python train.py --head_dim=32 --rope_fraction=1.0 --qk_norm=true --bias="all" --tie_word_embeddings=false --parallel_block=false --init="normal" --beta1=0.9 --beta2=0.98 --decay_shape="cos" --doc_mask=true --max_steps=5078
Each number is 128 + 32 x the weight over its row's rms, rounded and kept within 0 to 255. Layers, rows and columns count from 0. The size above them is the row's rms in percent of the matrix's.

# layer 5 MLP down, 64x256, rms 0.171, rows 0-53, columns 128-255
size [ 92  99 101 109  98  95 103  95  93 102  96 118  96 106  93 103  94 103  94 107 119  95 104 104 101  97  92  97  98  96 103 106 105  93 102  98 104 104 113  86 100  98  98  97  98  99 107 101  89  94 100  97  93  94]
[[ 82 144 111 114 153 125 141 125 140 135 147  83  91 137 101 102 129 196 121 152 136 156  44  86 114 134 108  96 114 127 157 119  88  82 154 144 125 160 171 117 121 151 131 190 117 181  48 124 179 137  96 148 118 114 129 137 128 150 151 121 124 128 166 136 155 150 143  75 125 151 130 127 148 143  72  72 157 134 120 111 104 145 131 161 134 159 149 155 107  83  86 174 149 139 162  65 106 110 109 190 237 133 163 125 153 170 164 127 129 128 190 178 143 128  84 113 155 120 162 149 108 109  98 139 150 166 183 131]
 [117 158 141 116 137 160 102 111 148 184  97  58 166 146 151 118 133 106 148 186  92 121 139 174  56 110 162  90  77 112 176 147 135 119 165  85 177 200 132 117 202  93 154  95 106 116 173  94 139 101 136 127 187 103 113 161 151 183 142 148 170 153  58 103 102  65  81 180  74 142 157  75 113 153 186 101 155  69  99 159 150 125 121 128  90 114 187 161 107 115 113 165 116  87  71 119 152 180 135 159 127  91  80 134 118 133 144 202 112 126 160 128 128  85 132 139 137 120 159  99 134  93 126  94  89 190  97 123]
 [120 111 124 143 121 134 130 123 148  86 129 150 178  77 127 139 141  98 131 136 125 166 119  94 193 164 119 115  60 130 106 126 152 110 165 182 135 172 104  96 133 111 109  87 163  90 146 140 133  54 125 129 153  76  83 142 173 164 130 169 119 157 121 142 145 128 170 174 168 124  69 123 119 144 105 138 108 121  54 120 124 149  95 123 144 178 138 172 174  91  69 115  88  93 210 206 116 198 128 162 116 118  95  93  72 128 136 101 134 160 117  99 160 131 160 154  95 114 139 120  99  53 184 126 123  52 179 173]
 [119 144 139 108 185 231 113 128 120 188  79 146 121 107 127 177 208 104 123 104 164 136 113 122 112  95  44 133 124  74 138 161 162 156 147  55  62 145 124 117 132 134 162 191 127 146 109 120 134 190 113 117 115  94 168  62 131 164 190 174 135 156 146 130 169 131 111 122 175 197 134 124 151 114  73 125 157 143  64 104 117 110 130 162 153 133 146 161 127 121  89 117 122  52 100  52 101 110 142 113 172  95 127  95 133  74 100 141 121 188 110  85 146  80 146  83 110 151 114 193  61 119  97 117 175 127 174 114]
 [107 124 133 106 120 150 159 140 122 132 137 121 164 140 188 147 187 134 113 119  89 125 145 149 149 187 108 120 118  88 124 162 161 127 158 100 148 120 172 124 121  92 171 140 157 164  93 157 120  92 131 151 130 148 169 158 139 169 199 153 156  97 125 154 151 116 122  97 154 132 145 127 107 125 151 177 156 180 129 139 140 118 152 145 166 174 171 129 106 116 113 163 103 137 148  96 153 156 167 163  72 168 188 146  97 136 144  67 163 171 116 115  89 163 140 150 114 140 128 222 116 186 103 143 132 130 107 122]
 [106 135 114  88 131 123 174  95 187 145  77 142 115  98 187 121  74 177  96 133 158 114 112 105 141 148  64 168  82 117 138 110  97 137 141  50 160 124  90 156 129 156 128  80 145  54 132  90 103 142  94 125  93 127 142 166  96 134 139 138 115 146 126 123 162 107  79  93 154 145 127 131 174 163 185 138  60 101 135  95  97 180  93 169 122 158 126  84  89 117  81 105 152 149 108  76 161  77 138 182 111  88 140 110 154  94 141  83 152  91 159 131  80 140 140 136 154 110 120 140 130 125 110 119 146 149 154 114]
 [144 139 160 145 135 157 173 146 128 135 126 131 195 159 142 124  86 126 117 142 163 138 167 179  76  72  83 173 154 105 140 174 105 154 137  40 161 175 104 125 137 164 114 175 161 132 109 132 154 128 166 116 185 111 111 125 122 134 122  75 148 119 140 151 107  96 178 115  96 167 136 102 124 140 140  84  93 115  91 131 137  91 130 156 157 178 152 171  75 138 132 135 126  93 108 143 118 127 156 211 120 141 118 137 108 122 150 158 152 109  98 120 137 123 155 134  77 131 122 148 103 104 122 169 111 130 164 152]
 [163  94 114 199 102 189 113  83  96 116 170  84 131 132 130  85 183 101  95  90 114  95 152  98 105 114 140 167 169  36 133 143 109 198 126 143 135 135 127 112 100 179 127 138 204 165 138 166 168 161 156 114 103 153 125 184 122 135 181 146 109 156 156 151 133 113 114 143 157 100 109 134 134 138  61 126  85 118  81 103 133 138 101 176 135 135 126 170 167 186 141 101 147 146 173 140 150  99 134 167  98 141 170 200 162 115 107 135  89 102 116 124  94 130 117 171 102 129  98 117 128 143  91 102 129 149 177 114]
 [126 134 110 168 110 121 117  98 140 163 142 111 135 165 153 126 169 115  79 181 143 147 112 132 163 124 169  91 178 142 162 147 134 129 118  88 116 132 136 147 138 154  81 161 134 156 114 159 114 168 106 177 138  61 111 106 167 144 182  54 115 201 160  96  99 101 137 115 121 121 128 110 112 106 143  82 156 153  76 168  90 120 123 114 104 155  91 142 115 123  98 128 113  88 111 124  82 116  80 100 117 144 132 179  96 145 178 152 113 130 101 117 107 133 156  60 143 132 112 121 187 193 122  97 117 174 100 119]
 [132 112 151 198 155 208 166 186 119  61 159 141 172 121 110  98 136 124  96 100 104 129 124 110 105 153 155  53 122 116 103 129 136 151  95 228 189  84 120 109 142 121 135 138 115 149 128 154 177 170  99  97 137 104 120 116 196 111  76 112 120  40  49 133 123 108 102 122 134 131 105 113 119 111  96 192 143 131 132 150 149 115  79 142 121 103 100 139 136 162 145  92 162 154 142 101 138  83  94 106 109 124 200 138 127 126 114 147 159 151 144 135 115 128 124 168 132 113 100 187 107  91  65 136 112  84 133 149]
 [ 98 148  87 121 136 100 119 110 147 115 108 150 100 142  89 154 158 141 149 145 135 171 135 107 193 129 133  94 118 188 128  89 125 110 138 163 119 170  60 152 125  84 157  98 104  82  98 140 100  98 125 157  98 125 142  97 148  91 128  81  76  99 125  91 131 224  82 133  97 134  82 105 116 110 144 117 146 112 163 130 127 129  99 143 135 107 152 119  97 140 128 184 113 192  80  45 134 133  96 116 132 111 185 122 140 109 128 115 159  81  87  91 160 150 164 134 126 143 157  67 176 105 166 107 169 142 131 153]
 [143 173 154  54 104  84  86 132 175 129 151  76 116 136  98 166  94  88 133 136  98 198 155 140  88 146 140 106 139 104 117 155 115 114 109 104  67  93 145 116 175  39 104 141 105 184 114  80  87 114 144 184 119 111 118  99 176 127  86 163 152 143 144 178 173  58 132 116 111 109 117 107 105  91 141 106  76 117 103  99 104 134 144 126 104 190 132 124 152 151 129 100  94 138 113 127 139 144 111 128 184 166 106 133 101 141 129 104 135  90 118 127 113 129 164 146 112 165 130 126 180 189 105 190 172 190  28  94]
 [131 138  90 111 118 121  97  77  67 124  89 101 134 133 149  86 140 113 134 132 147  83 151  74 246  62 158  67 181 182 133  93 147  88 137 115 121 171 115 107 158 149  52 129 102  97 141 161  78  77  86 107  82 116 210 177  83 109 124  60  83  92  86 132 106 180 125 111 164 147 117 115 101 103 134 155 120 143 122 162 144 214 115 178 131 147 151 117 134 147  84 152 134 147 104 162 163 140  81 132  55 126 121 140 163 162 101 125 121 128 154 128 117 106 169 106 149 109 133 123  88 132 117 113 117 127 116 149]
 [165  96 147 121 117 108 153 148  64  87 153 154 106 105 136 149 142 140 140  70 158  83 137  97  39 129  15 143 124  87 132 122 128 135 124  52 150 104  94  62  86 126  99  79 169 153 135 114  72 159 116  77 104 174  95 128  92 125 157 164 152  84 159 108 112 163 153 102 112 111 151 105 118 135 116 145 132 186 165 100 166 127 151 169 136 142 105 135 152 145  86  83 154 144 102 102 157  60 168 160 124 140 119 115 215 153  83 163 209 130 127 120 135 104 148 135 160  95 136 152   2 163 150 124  87  88 154 109]
 [143 154  93 131 127 146  96 165 110 113 129 114  96 156 175 160 159 100 144 173  94  96 109 154  90 105 109 161 114 142  81 112 138 163 155 107  73  81 114 108 121 157  69 169 129 127 117 112 113 104  89  92 164 120 156 148  99  50 137 139 157  69 118  97 101 185  91 134 149 128 171 125 161 148 187 141 144 119 150  77 180 181 128 110 159  93 159 122  50 107 143 170 131 152  57 179 120 142 122 144 119  94 112 144 127 100 175 114 122 194  92 178 139  64 157 129 144 171 134  84 160  67 132 154 150 161 154 126]
 [ 35 126 146 134  80 102 187 156  63  85 111 159 172  74 153 104 198 177 133 107 127 143 139 183  74  96  96 106 162 148 168 144 146 150 157 115  89 203 131 154 134 108  91 148 154  63 169 139 129 143 156  91 123 138 127 159 127 169 148 140 170 113  86 110 165  75 118 151 117 162 207 133 145 120  82 120 183 142  84 134 130 211 138 144 131 212 146 170  85 143 132 127 139  96  98  98 123  97 147  99 150 118 130 170  68 135 147 153 108 159  83 117 129 186 118  55 131 145 106 158  79  86 148 124 152 165 157 133]
 [161 136  77 128 111 100 206 123 121 118 126 124 156 136 134 126 139 137  77 189 150  88  61  98 169 153  79 116 181  77 176 127 139 126 151 185 161 130 116 144 114 170 135 116 153 135 176 135 188 145 165 157  96 177  98  98 134 145 131 126  98 114 105 131 114 103 146 169 108 138 204 125 118 178 147  53 120 150 170 101 172 111  96 132 103 124 143 146 169 133 152 139 142 126 162  86 132 124 107  71 199 120  48 139 157 103 137  97 148  95 109 103 178  90  89 208 135 129 136 107  58  64  91 190 140 157  83 160]
 [170 120 134 130 197 197 155 135 133 160 120 134 130 104 119  88 130 172 139 110 160 135  99 115  69 121 191  89 146 127 106 137 147  95 129  96 132  79 107 148 146 106 137 119 109 151 144 154 139 163 131 148 139 117 114 218 179 121 139 158 109 153  68 176 141  92 135 173 135 131 129 152 107 114 198 102 121 183 135 166  88  67 162 119 125 196 143  86 125 109 124 155 107 126 131 141 145 141 176  90 137 118 124  83 173 134 115 162 119 164 148 143  78  68 104 148 159 151 125 151  97 133  98 122 117 141 169 132]
 [121 129 116 121 103 173 131  80  77  94  74 171 130  93 117 212 162 155 140 105 141 113 169 130 157  95 136 155 180 117  76 120 134 197 105 118 111 105 125 151 137 124 112 133  63  86 168 111 118 158  97 176  81  91 134 102 118 101 104 137 102 179  95 138 110  93 126  58  97 128 139 131 136 118  89 157 141 118 167  97 133 110 120 150 173 211 121  92 198 170 117 139 118  87 136 122 122 129  98 162 135  69  83 117  97 142 150 133  85 113 183 142  52 121 147 101 124  79 120 116 101 169  77 162 149 102  83  71]
 [ 56 109 109 124 121 203 132 103 166 143 190  99 142 104 134 170 141 155 107  74 154 138 113 112 150 121  75 148 174 135 189 101 128 159 128  52 130 137 175 184  63 128  76 143 183  71 114 135 138 117  84 161 181  51 122 122 123 156  88 114 128  75 118 156 110  75  67 131 134 140 113 161 184 132 129 100 126 121  97 104 108 182 135 117 169 131 137 107  99 145 194 129 116 147  94  78 138 138 103 107 150 124 185 180  43  87 115 119 152 164 130 143 134  96  99  75 123 133  92 158 172  76 144 114 181 119 115 100]
 [148  73 122 176 127  67 102 144 158 135 139 131  68 119 132 151 105 110 154  99  89  16   0 162 180 154 156 112  85 136 127 160 131  82 115 142 148 114 109 147 114 145 189 138 111 177 118 107 105 157 113  96  74  85 130 152 114 151 100 167 115 102 156  83 110 221  92 101 159 144 169 120 131  89 153 145 121 104 135 112 132 102 104 112 154 188 130 120 130 195 195 128 148  84 110  99 134 118 123 125 179  93 209 107 184 152 111 119 172 127 133 105 129 184 132 177 138  99  96 115 154  90 128  67 129 119 109 148]
 [111 116 141  31 108 134 147 143 184 137 124 176 172 131 145 105 149  94 114 125 171 159 164  97  85 184 117 169  71 116  98 130 145 162 118 159  89 197 126 140 105 100  89  88 150 136 129 118 188 112 158 128 123 136 103 105 137 123 144 166 108 143 124 172 143 125 131 145  89 140 133 115 112 150 172 152 135  68 154 140 134 142 105 143 113 150 141 133 134 103 133 191 159 156 165  95 115 122 161 124  92 187 107 105 133 187 101 154  81 135 171 100 143  81 180 143 156 184 129 125 158 114 160 145 110 104 184 139]
 [139 122 131  97 120 140  65 134 106 159 147 126 142 223 128 149  72 144 132 114 131  87 141 109  61 107 116 154  65 168 108 119 155 164 142 143 101 130 142 191 151 104 151 116 117 157  94 139 171 159 132 143  79  90 118 120 179 115 104 125 171 147 132  93 133 158 135  92 121 123 141 150 163 192 149 185 153 133 167 113  95  88 193 152 111 111 118 130 169 133 195 139 163 102 123 149 137 101 105 130 119  84 114 153 127 118 102  75 159  85 144 122 114 113 169 148 117 151 111 113 109  99 107 119 122 121  95 117]
 [166 144 160 146 134 188 155 140 104 141 109 130 122 142 142 114  67 161 171 158 108 113 212 179 151 114 125 145 110 180  81  54 129 166 156 156 194 130 184 144 157 162 179  99 139 166 107 154 167 151 138 124 127 160 157 157 115 107 100 131 111 119 219 120 148 126 163 142 156  96 169 141 134 156 143  83 184 115  95 106 126 176 120  97 160 197 175 126 156 170  41 182  88 112 108 144 126 131 153  77 151 141 117 160 175 153 133 167 122 118 168  91 102 164 161 169 159  93 120 135 111 173 210 135 175 166  94 166]
 [157 141 117 146 145 112 169 130  76 179  44 149 158 171 147 115  95 106  84 120 115 145 153 153  75 132 191 121 109 105 152 140  93 125 128  99  89  88  93  98 110 160 114  79 145 112 148 160 107 121 132 133 114  99 137 154 130 108 101 171 112 148  46 107 140 162 159 115 117 167 128 130 135 150  88  91  67 119 191 133 147  99 143 155 123 126  94 116 147  84 131  96 115 141 124 181 124 114 107 135 110 111  89  90  91 179 113 113 132  93  92 120 172  92 139 169 102 147  69 118 135  91  89  74  82 135  96 151]
 [107 126 137  86 107 204 139 155 103 163 149 135 176 191 156 127 136  72 155 146 187 140 189 104 168 115 181 161 164  90 184 116 206 136 125 152 121  89 181 100 135 120 117 133 139 134 102 186 148  70 118 137 132 104 160 125 141 144 114 139 168  59 139 129 118 101 151 133  82 110  98 110 139 129 110  86 120 181 115 122 190 124 101 176 134  98  52 167 184 102  84 132 198 136 146 126 158 107 117 134 101 170 171  98  76 106 135 100 133 188 101 156 103 150  58  88 114 126  82 188 147 136 117 131 165 128 133 111]
 [172 114 146 133 146 142 111  96  94 150 139 194 103 138 115 166 157 118 151 187 134 110  93 103  51 162  76 164 119  79 133 127 104 129 145 133  90 116 158 141 108 120 204 133 128 138  62 123 121 107 142 131 179 139 133  91  98 135  56 116 101 130 120 149 145 133 155 173 123 118 145 115  58 149  79  77 180 200  66 131 133  90 147 151 102  46 185 112 153 131 107  94 104 138 133  80  89 120 155 134 177  96 179 173 181  84 137  79  66 106 146 150 104 186 111 124 119  90 122 110 129 120 158 145 175 112 123 158]
 [140  84 128 159 104 122 195  92 118 129 145 130 149  93 118  74  93  99 107  56 156 142 145 107  59 171 175 179  54  96 100 167 134 189 171 168 145 114 149 105  81 157  37  99 159 125  75 148 122 136 135  78 119 196 164 115 132  83 177 161 170  83 100 137 168 116 138 122 135 103 174  67 173 106 114 149 147 136  89 107 203 108 135 130 108  58 148 118 161 101  76 133 122 113  86 171 163 121 125 117  83 159 104  83 109 153 119  77 112  94 123 156 160 118  88 170 116 142 152 151  77 128 139 108 130  97 152 144]
 [132 121  96  88 153 182 104 148 152 118 113 108 108 109 120 152  28 168 123 115 127 159  99 115  62  56 120 129  75 111 121 117  83 112 123 125 175 141 151 151 158  73 142 105 135 105 101 135 119 108 127  71 144 127 138 108 100 148 103 176 133 125 120 154  95 124 127 131  99 182 133 108  88 172 146 116 109 115 126  97  80 141 101 131 117 179  96 153 121 115 149 123 150 133 123  98 139  87 142 129 115 153 171 163  93 130 124 130 114 110 101 123 136  91 125 141 132  41 125 149 145 111  85 130 123 104 117 137]
 [ 95  98 184 100 162  62 150  96  93 169 120 194 115  43  93  97 114  94 121 104  63 160 141 127 165 159 113 112 104 144 151 107 118  90 100 222 112 168 174 134 140 101 125 161  84 137 153 159 158 184 115 154 106 100 128  95 138 139 135 130 152  84  57 173 140 100 125 106 104 122 106 172  94 133 137 159 147 107 152 127 180  98 142 105  94 133 127 126 120 111 130 171 160 167 144  73 108 139  82 169 124 219 224 137 146 147 174 131 156  64  90 107 174 203 113 155 169 126 135  89 114 141 156  59 155 139 127 154]
 [155 128  91 113 118 169 204 100  52 143 135 159 143 114 163 103 188  81 205 155 196 119  99 184  90 104  39 189 163 113  86 101 135 142 128 130  78 181 118 141 174  93 137 168 171  74 128 115 105 120 122  62 255 154 156  98 139 129 133 128 119 141  83  87 101 117 117 128 121 138 136 126 133 169  77  76 121 147 147 154 125 118 139 149  90 130 173 129 104 143 182 118 139 136  92 121 134 148 102 100 129 156 125 144 145 142 131 179 107 134 104 114 126 160  76 105 134  98 151 146 204  87 106 154  95 152 145 172]
 [119  82 119 108  97  97 122 117 141 119 140 168 132  91 129 125 150 146  72 149 152 126 101 119 117 143  88 158 137 126 112 142 131 109 162  67 175 164 100 123 150  97 126  85  89 100 140 121 138 114 133 106 131 143 133 173 117  98 130 108 147 100 131 162 137 122 140 122 115 137 120  93 136 103 184  93 108 155 163 150 161 143 143 132  96 204  92 119  74 107  63  89 161 155 131  98 119 105 113  75 178 114 139 137  82  71  77 127 210 107  65  82 113 111 118  88 156 127 139 143 161 148 191 112 122  52  78 137]
 [154  98 171 133 145  73 119  80 161 116 116 103 144 130 109  87 178 129 152 101 137 116 106 136  81  32 175 173 110 100  31 137 133 128 135 141 136  54 144 145 117 109 116 152 117 118 108  73  95 125 145 122 155  92 126 117 166  75 128 166 131 131 114 158 137 152  96 124 140 103 147 146 158 129 203 124 106 127 137 159 119 138 136 121 157 197 151 124  88 177 194  91 148 150 118 198 177 133  93 215 157 123 121 134 152  87  78 160 121  96 142 161 139 153 159 113 141 148 128 152 109 142 146 171 121 105 116 142]
 [147 106 142 144 131 116  79 132  95 213 122 124  90 121 109  77 160 142 147 152 168 135  80 135 181 157 135 139  68  92  93  73 131 104 108 137  70 164 111 122 112 108 124 115 124 129 147 142  63 130 175  90 105 132 173 179 107  81 154 154 169 106 136 164 128 111 121 166 120  76  92 156  76 129 125  89  48 122  96 108 137  76 131 120  84 151  98 109  88 172 141 121  99 118 135  91 161 123 104 164  92  80  98 144 181 116 139  80 128 101 147 139 105 121 103 140  97 170 173 118 172 142 145 122  62  93 184 124]
 [179 160 144 127 156  60 150 107  91 177 136 125 135 138 172 135 124 161 116 153 132 117 109 124 157 125 145 107 103 147  71 107 170 122 126  78 172 148 113 195 140 175 119 141 160 161 149  99 134 188 173 126 155 132 123  96 153  67 113 105 129 154  75 155 118 133 187 139  76 161 132 164 133 170 152 135 162 128 180 148 122 105 156 126 148 146 167  74 144  62 119 142 115 110 145 130 117 161 165  94 103 122 106  93 167 164 100 157 140 159 147 133 161  59 165  77 123 169 146 148 102 103 158 104  73 131  77  92]
 [164 171 125 116 114 128 115 141 156 139 110 103  93 164 160 132 105 155 120 120  98 133 110  63 108  96 163 135 133 137  66 151 123 177 138 118 112 130 159 119 146 111  65 116 148 129 117 120 146 122 148 133 125 108 171 132 136 139  59  73  87 179 151 187 128 166 124 167 143 162 100 183 141 179 119 151 103 179 142 130 123 164 125 155  93 146  77 134 160 165 146 115 154  52 123  63 181 116 133  61 139 113 139  93  80 156 188 127 133 121  93 146 117 102 157 130  99 149 144  84  98 106 161  77 135 143 147 172]
 [ 95 100 157 101 132  88 129 128 162 170 140 175 156 148 109 114  94 126 143 176 138  96 112 123 152 162 144 130 186  95  72 123 139 102 159 196 122 116  78  85 111 127 144 135  64 123  69 154 146 125 132 131 191 118 108  89 100 125 148 101 154 107 169 108  72  95 119 121 101 179 103 144 107 150 125  96 172 137  92 117 122 134  97 133 137 163  50 127  72 144 172 147 161 138 123 123 114 151  96 103 157  60 117 174  76  72  98 106 112  85 134 148 155 128 121 136 140  86 111 105 143  75 123 125 107  83 127 135]
 [141 140 116 121 131 166 138 190  89 123 127 130  98 119 162 122 134  83 134 116 160  96  72 236 102 100  48 115  79 146  84 132 137 122 123 114 187 118  87 156 148 117 125 134 112 139 173 103 169  48 129 127 108 138 101 125 128  76  88 128  92  88  65 121 156 153 156 124 158  89 158  95 183 160 104 143 141 166 153 110  94 139 132 127 128  89 123 116 145 112 190 100  82 117 168  90  89 128 116  71 138 101 112  98 109  86 101 134 199 143 155 130 172 165 103 130 130 187 161 197  84 118 120  93 181 181 137 100]
 [ 71 135 148 132 132  90 177 148 123 118 161 111 117 136 106 111 122 180 109 120 119 125 120  92 174 144 101 100  92 143 157 118 158  94 124  80  96  40 159 112 129 167 175 126  93 150 101 100  96 102 164 181  88 127 109  78 118 175 107 164  99 164 112  97  90 172 165 115  82 159  82 144 103 139  60 183 107 117 161  94  98 138 160  80 128 139 105 170 117 130 140 160  97 112  99  75  99  79  96 132 147 158 135 136 133 147 118 154 207 103  93 109 179 122 148 128 128 124  70  94 111 138  85 107 138 160 169 103]
 [112 143  98 142 140  65 144 138 112 121 183  96 133 135 159 109  42  88 168 114 144 127 105 146  81 162 172 105 169 157 145 149 151 179 118 132  46 146 151 161 171 102 133 117 119 160  74  92 149 113  85 110 109 116 120 122  97 150 128 121 131 186  67 121 184  96 137 157 152 110 147 148 159 135 136 158 146 149 157 187 119  95 131 101  89 134 151 206 101 168 109 115 112 113 122 224 149 163 140 125 121 157 178 167 153 165 151 151 130 134  91 148 113 139 209 122 136 155 152 146  96  88 108 157  98 162 142  82]
 [153 187 120 101 154 182 142 127 102 130 134 116  91 171 122 132 193 110 149 135 112 111 119 145 129 163 148 159  72  99 103  82  80  64  99 134 132 123 135 155 157 160  90 158 116 107 164  62 109 116 126  95 148  85 143 154 137 108  57 110  75 130 112 104 116 149 110 111 156  86 103 107 195 148 146 181 149  81  99  78 136 172 118 120 145 172 170  77  60 116 119 129 125  73 118 190 125  87 105 132 115 138 143 122 170 111 146 147 143 155 149 112 126 143 108  96  77 146 114 104 183 113 123 147  70  21 158 146]
 [144 161 108 133 127  96 116 135  51 134 139 106 163 143 120 140  96 126 112  99 133  96  89  56 211 160 114 129  65 121 151  83 156 180 157  90 233 113 162 158 124 140 164  84 144 183 145 150 112 144 128 135 141 105 191 163 151 122 154 144 180  72  91 148 164 140 109 118 204 193 170  86 114 109 144 185 152  89 136 154 105 153 128 200 163 141 157 102 128 143 151 124 114  43 154  44 131 143 122 103 113 147 105 104 142 104 171 132 148 150 156 126 131 125 132 114 145 115 125 186 107 138 125 125 124  81 133 136]
 [117 111 187  83 114 104 166 165 162 149  69  83 113 134 158 117 149 118 149 161  47 149 159 140  77 114 154  94  75 163 129 112 143 143 155  55  79  97 148 127  80 155  85  97 111  44 106 120 125 194  51 143 171  66 107 121 167 141 127  94  99  97 170 117 114 147 109  98 105 170  91 145 161 139 185 112 186 153 128 130 146 163  68 117 116 100 140 141 118 135  86 133 112 149 127 170 135 137 129  78 120 147 159  81 128 116 164 193  52 111 160 113 150 145 144 147 152 128 101 105 142 150 131 128  88 123  77 130]
 [122  64 122 168 109 195 116 138 120 134 102 151  81 199 107 125 133 100 138  97 142  78 207  84 148 114 139 160 144  42 126 166 140 106 134 179  67  83 140 142 139 146 139 156  95 143  65 146 137 120 179 129 115  84 163  94 125  70 145  97 116 166 148 152 109 134 112  86 129 122 139 148 145 136  96 163  95 157  82 112 143 151  76 121 139  92 126 128 111 144 149 131 179 177 144 126 146 135 130 186 144 110 161 137 101 108  94  81  68 120 165 152 143  93 148 144 101  94 154 114 145 160 150 152 116  97 129 130]
 [135  94  89 148 115 123 110 157 186 109 159 102 142  89 163 118 125 155 125 115 151 137  78 140 123 147 122 171 184  90 155 157 111 113  87 114  75  98 169 123  41 100  91 107  74 141  92 100 169 167 113 113 130 103 148 121 148 152  97 123 146 145 109 119 183 198 142 133 122 114  66 150 139 140 155 183 104 167 141 125 150  63  70 119 141  86 134 161 157  94 103 178 154 106  68  88 128 155  89 143 152 121 157  71  70 144 138  87 159 177 160 110 121 192  84 129  97 112  86 142  84  85 166 123 176 124 158 156]
 [188 115 147 198 121 203 128 101  88 139 139 181 111 143 184  91 157 131 178 176 182 141 161 114 141 152 202 104  99 138 126 138 136 139 123 140  46 144  98  92  75 139  94 123 123 110  49 136 163  91 125  97 140 155 148  72 136  85 146  71 131 109 138 102 150 104 131 107 187 158 120 128  96 113 102  89 159  96 154 109 156  80 119 103 126 203  96 153 129 146 156 105  67 109 170 115 134 137 129 105  82 160  72 137 127 121 164 159 114 151  94 120  93 168 123 191 121 106  97 136 133  69  70 139 122  80 138 142]
 [ 91 138 122  93 172  94 117 142 116 152 133 144 149 139 134 143 124 159 153 137 153 149 150 109 104 172 121  96 144 111 189 148 130 129 133 188 120 151 138 130 171 100 161 132 168 126 102 137 107  91 122 139 192 166 108 141 126 212 171 157 138 161 160 123 128 198 139 151 181 157 169  69 106 127 142 119 133 170 153 126 153  44 143 125 115  76 107 105 129 107 107 174 148 169  98 139  89 135 142 152 154 160 150 105  62 118 123 108 116  91 102 126 146  67 133 118 104 135 125 103 124 145 103 125 137 168 109 121]
 [ 95 104 133 133 107 131 158 162 159 157 139  64 123  99 135 108 187 128  78 145 120 143 133  72 243 170 133 120 115 142 135 119  83  60 107 172 152 171 144 167 141  82 153 134 137 125 126 126 137  73 146 178 130  86 147 115 123 141 103 187  84 159  86  99  99 191  90 127 142  84  58 105 109 155 194 158 177 158 158 135 165 124 103  85  89 142 102 110 150  66 142 125 114 181 145 118 140 102  92 125 177  82 153 136 100 133 122  81 202 128  83 116  85 175 116 137  93  94 143 127 179 114 117 127  99  90 134 118]
 [156 197 166 101 180  94 136 167 101 142 107 109 120  95 135 139 147 172 100 105  99 147 147  78 134 136 101 137 111 153 132 155 135 128 103 110  33  80  79 112  87 205 170 153 127  90  64 115 156 122  79 154 174 125 112 106 160 134 106 156 135  86  71  93 136 132 149  45 159 123  78 120 111 141 119 108 152  93 157 119  86 180 139 113 113  72 155 113 152 132 137  93 137 141 139 159 114  56 116 149 172 115 175 139 118 128 146 118 141 116  95  80 137 172 153 132 101 173 106 162  79 104 161 166  75 111  99 145]
 [168 145 143 110  45 153  78 121 149 100 110  62  79 148 108 132  89 132 108 112 204 135 186  55 198 172  72  89  91 120 125 142 131 148  94 137 105 113 155 115 119 125  66 141 126 138 174 114 144 107 169 103 108 147 104  94 145  87  46 117 159  72  71 124 117  92 160  88 139 126 137  90 101 103  93 120 138 134 111 118 168 154 119 142  93 151 126 128 110 128 151 187 111  88 106  86  96  99 104 122 119 106  93 105  21 144 166 134 155 133 126 144 185  54 124 153  67 101 157 207 109 122 170 116 105 104 143 103]
 [ 95 144 145 110 137 140 129 169 146 170 134 114 162 141 162 164  87  91 157 154 110 185 127 148  66 158  93  93 130 124 114 124 121 151 155 119 147 104 113 148 120 106  83  84 118 197 103 145 132 153 133 103 182 127 114  91 125  85 104 105 141 198  69 158 164 121 103 169 127 148 105 104 176 106 153 118 134 143 159 190 102 132  97 130 111 117 158 161  62 170  66  83 173 134  95  68 145 111 136 114 134 130 159 168 137 157 244 170 117 199 186 140 114 162 137 145  93 152  76  98 127 191 154 123 158 166 133 110]
 [147 133 146 111 147 102  87 133  97 118 104  96 147 174 140 108  82 156 143 163 129 131 156 166 176  95 147 152 159 138 135 145 145 107 111  67 116 123 120 133 114 102 135  97 156  95 117 145 131  48 200 159 152 154 136 134 177 115 146 146 101 155  86 134 155 134 145  97  98 146 170 126 147 105 146 119 143 141 109 159  66 113  86 120 173 244 159 116 119  81  64 119 142 115 123 138 111  96 138 182 116 132 134  94 103 110 129 121 142 160  87 131  83 130  55  51 125 104 121 219 104 145 111 174  90 152 153 146]
 [111 161 158 183 118 169 116 152 139 166  84 108 134  52 174 164 179 143 141 148 132 117 143 100 101 147 139  90 148 142 110 143 163 151 106 193 105 168 157 119 115 135  87 155 161 109 105 140 178 106 140 174 123 116 132 200 115 142 180 155 123  78  83 151 100  98 156 132  84 151 135 125 174 181 154 170 100 151 142 128 131  82 147 139 154 198  95 130 122 162 174 155 149 150 126 128 145 126  90 118 149  97 135 118  83 140 108 102 192 144 163 120  83  94 148 124 112  73 145 161 206  67 155 137  52 175 140 133]
 [132 174 124 137  91 192 137 132 157 132  95 150 109 196 127 164 157 110 131 121 157 129 101 131  62  65 179 212 160 155 121 142 138 140 126  52 116 150 175 137 186 134 113 130 113 132 119 159 135 160 120 165 136 104 153 166 132 144  64 131 146  36 153 136 114  80 186 120 117 183 153 161  89 129 114 101 122 105 129 119 156 127 133 158 106 177 102 102 154 147 127 141 106  23 166  70  87 145 119 117 108 158 104 174 112 156 100 125 148 146  98 127 114  87 141 130 143 158 125  99 110 173 122 121 130 132  93 172]]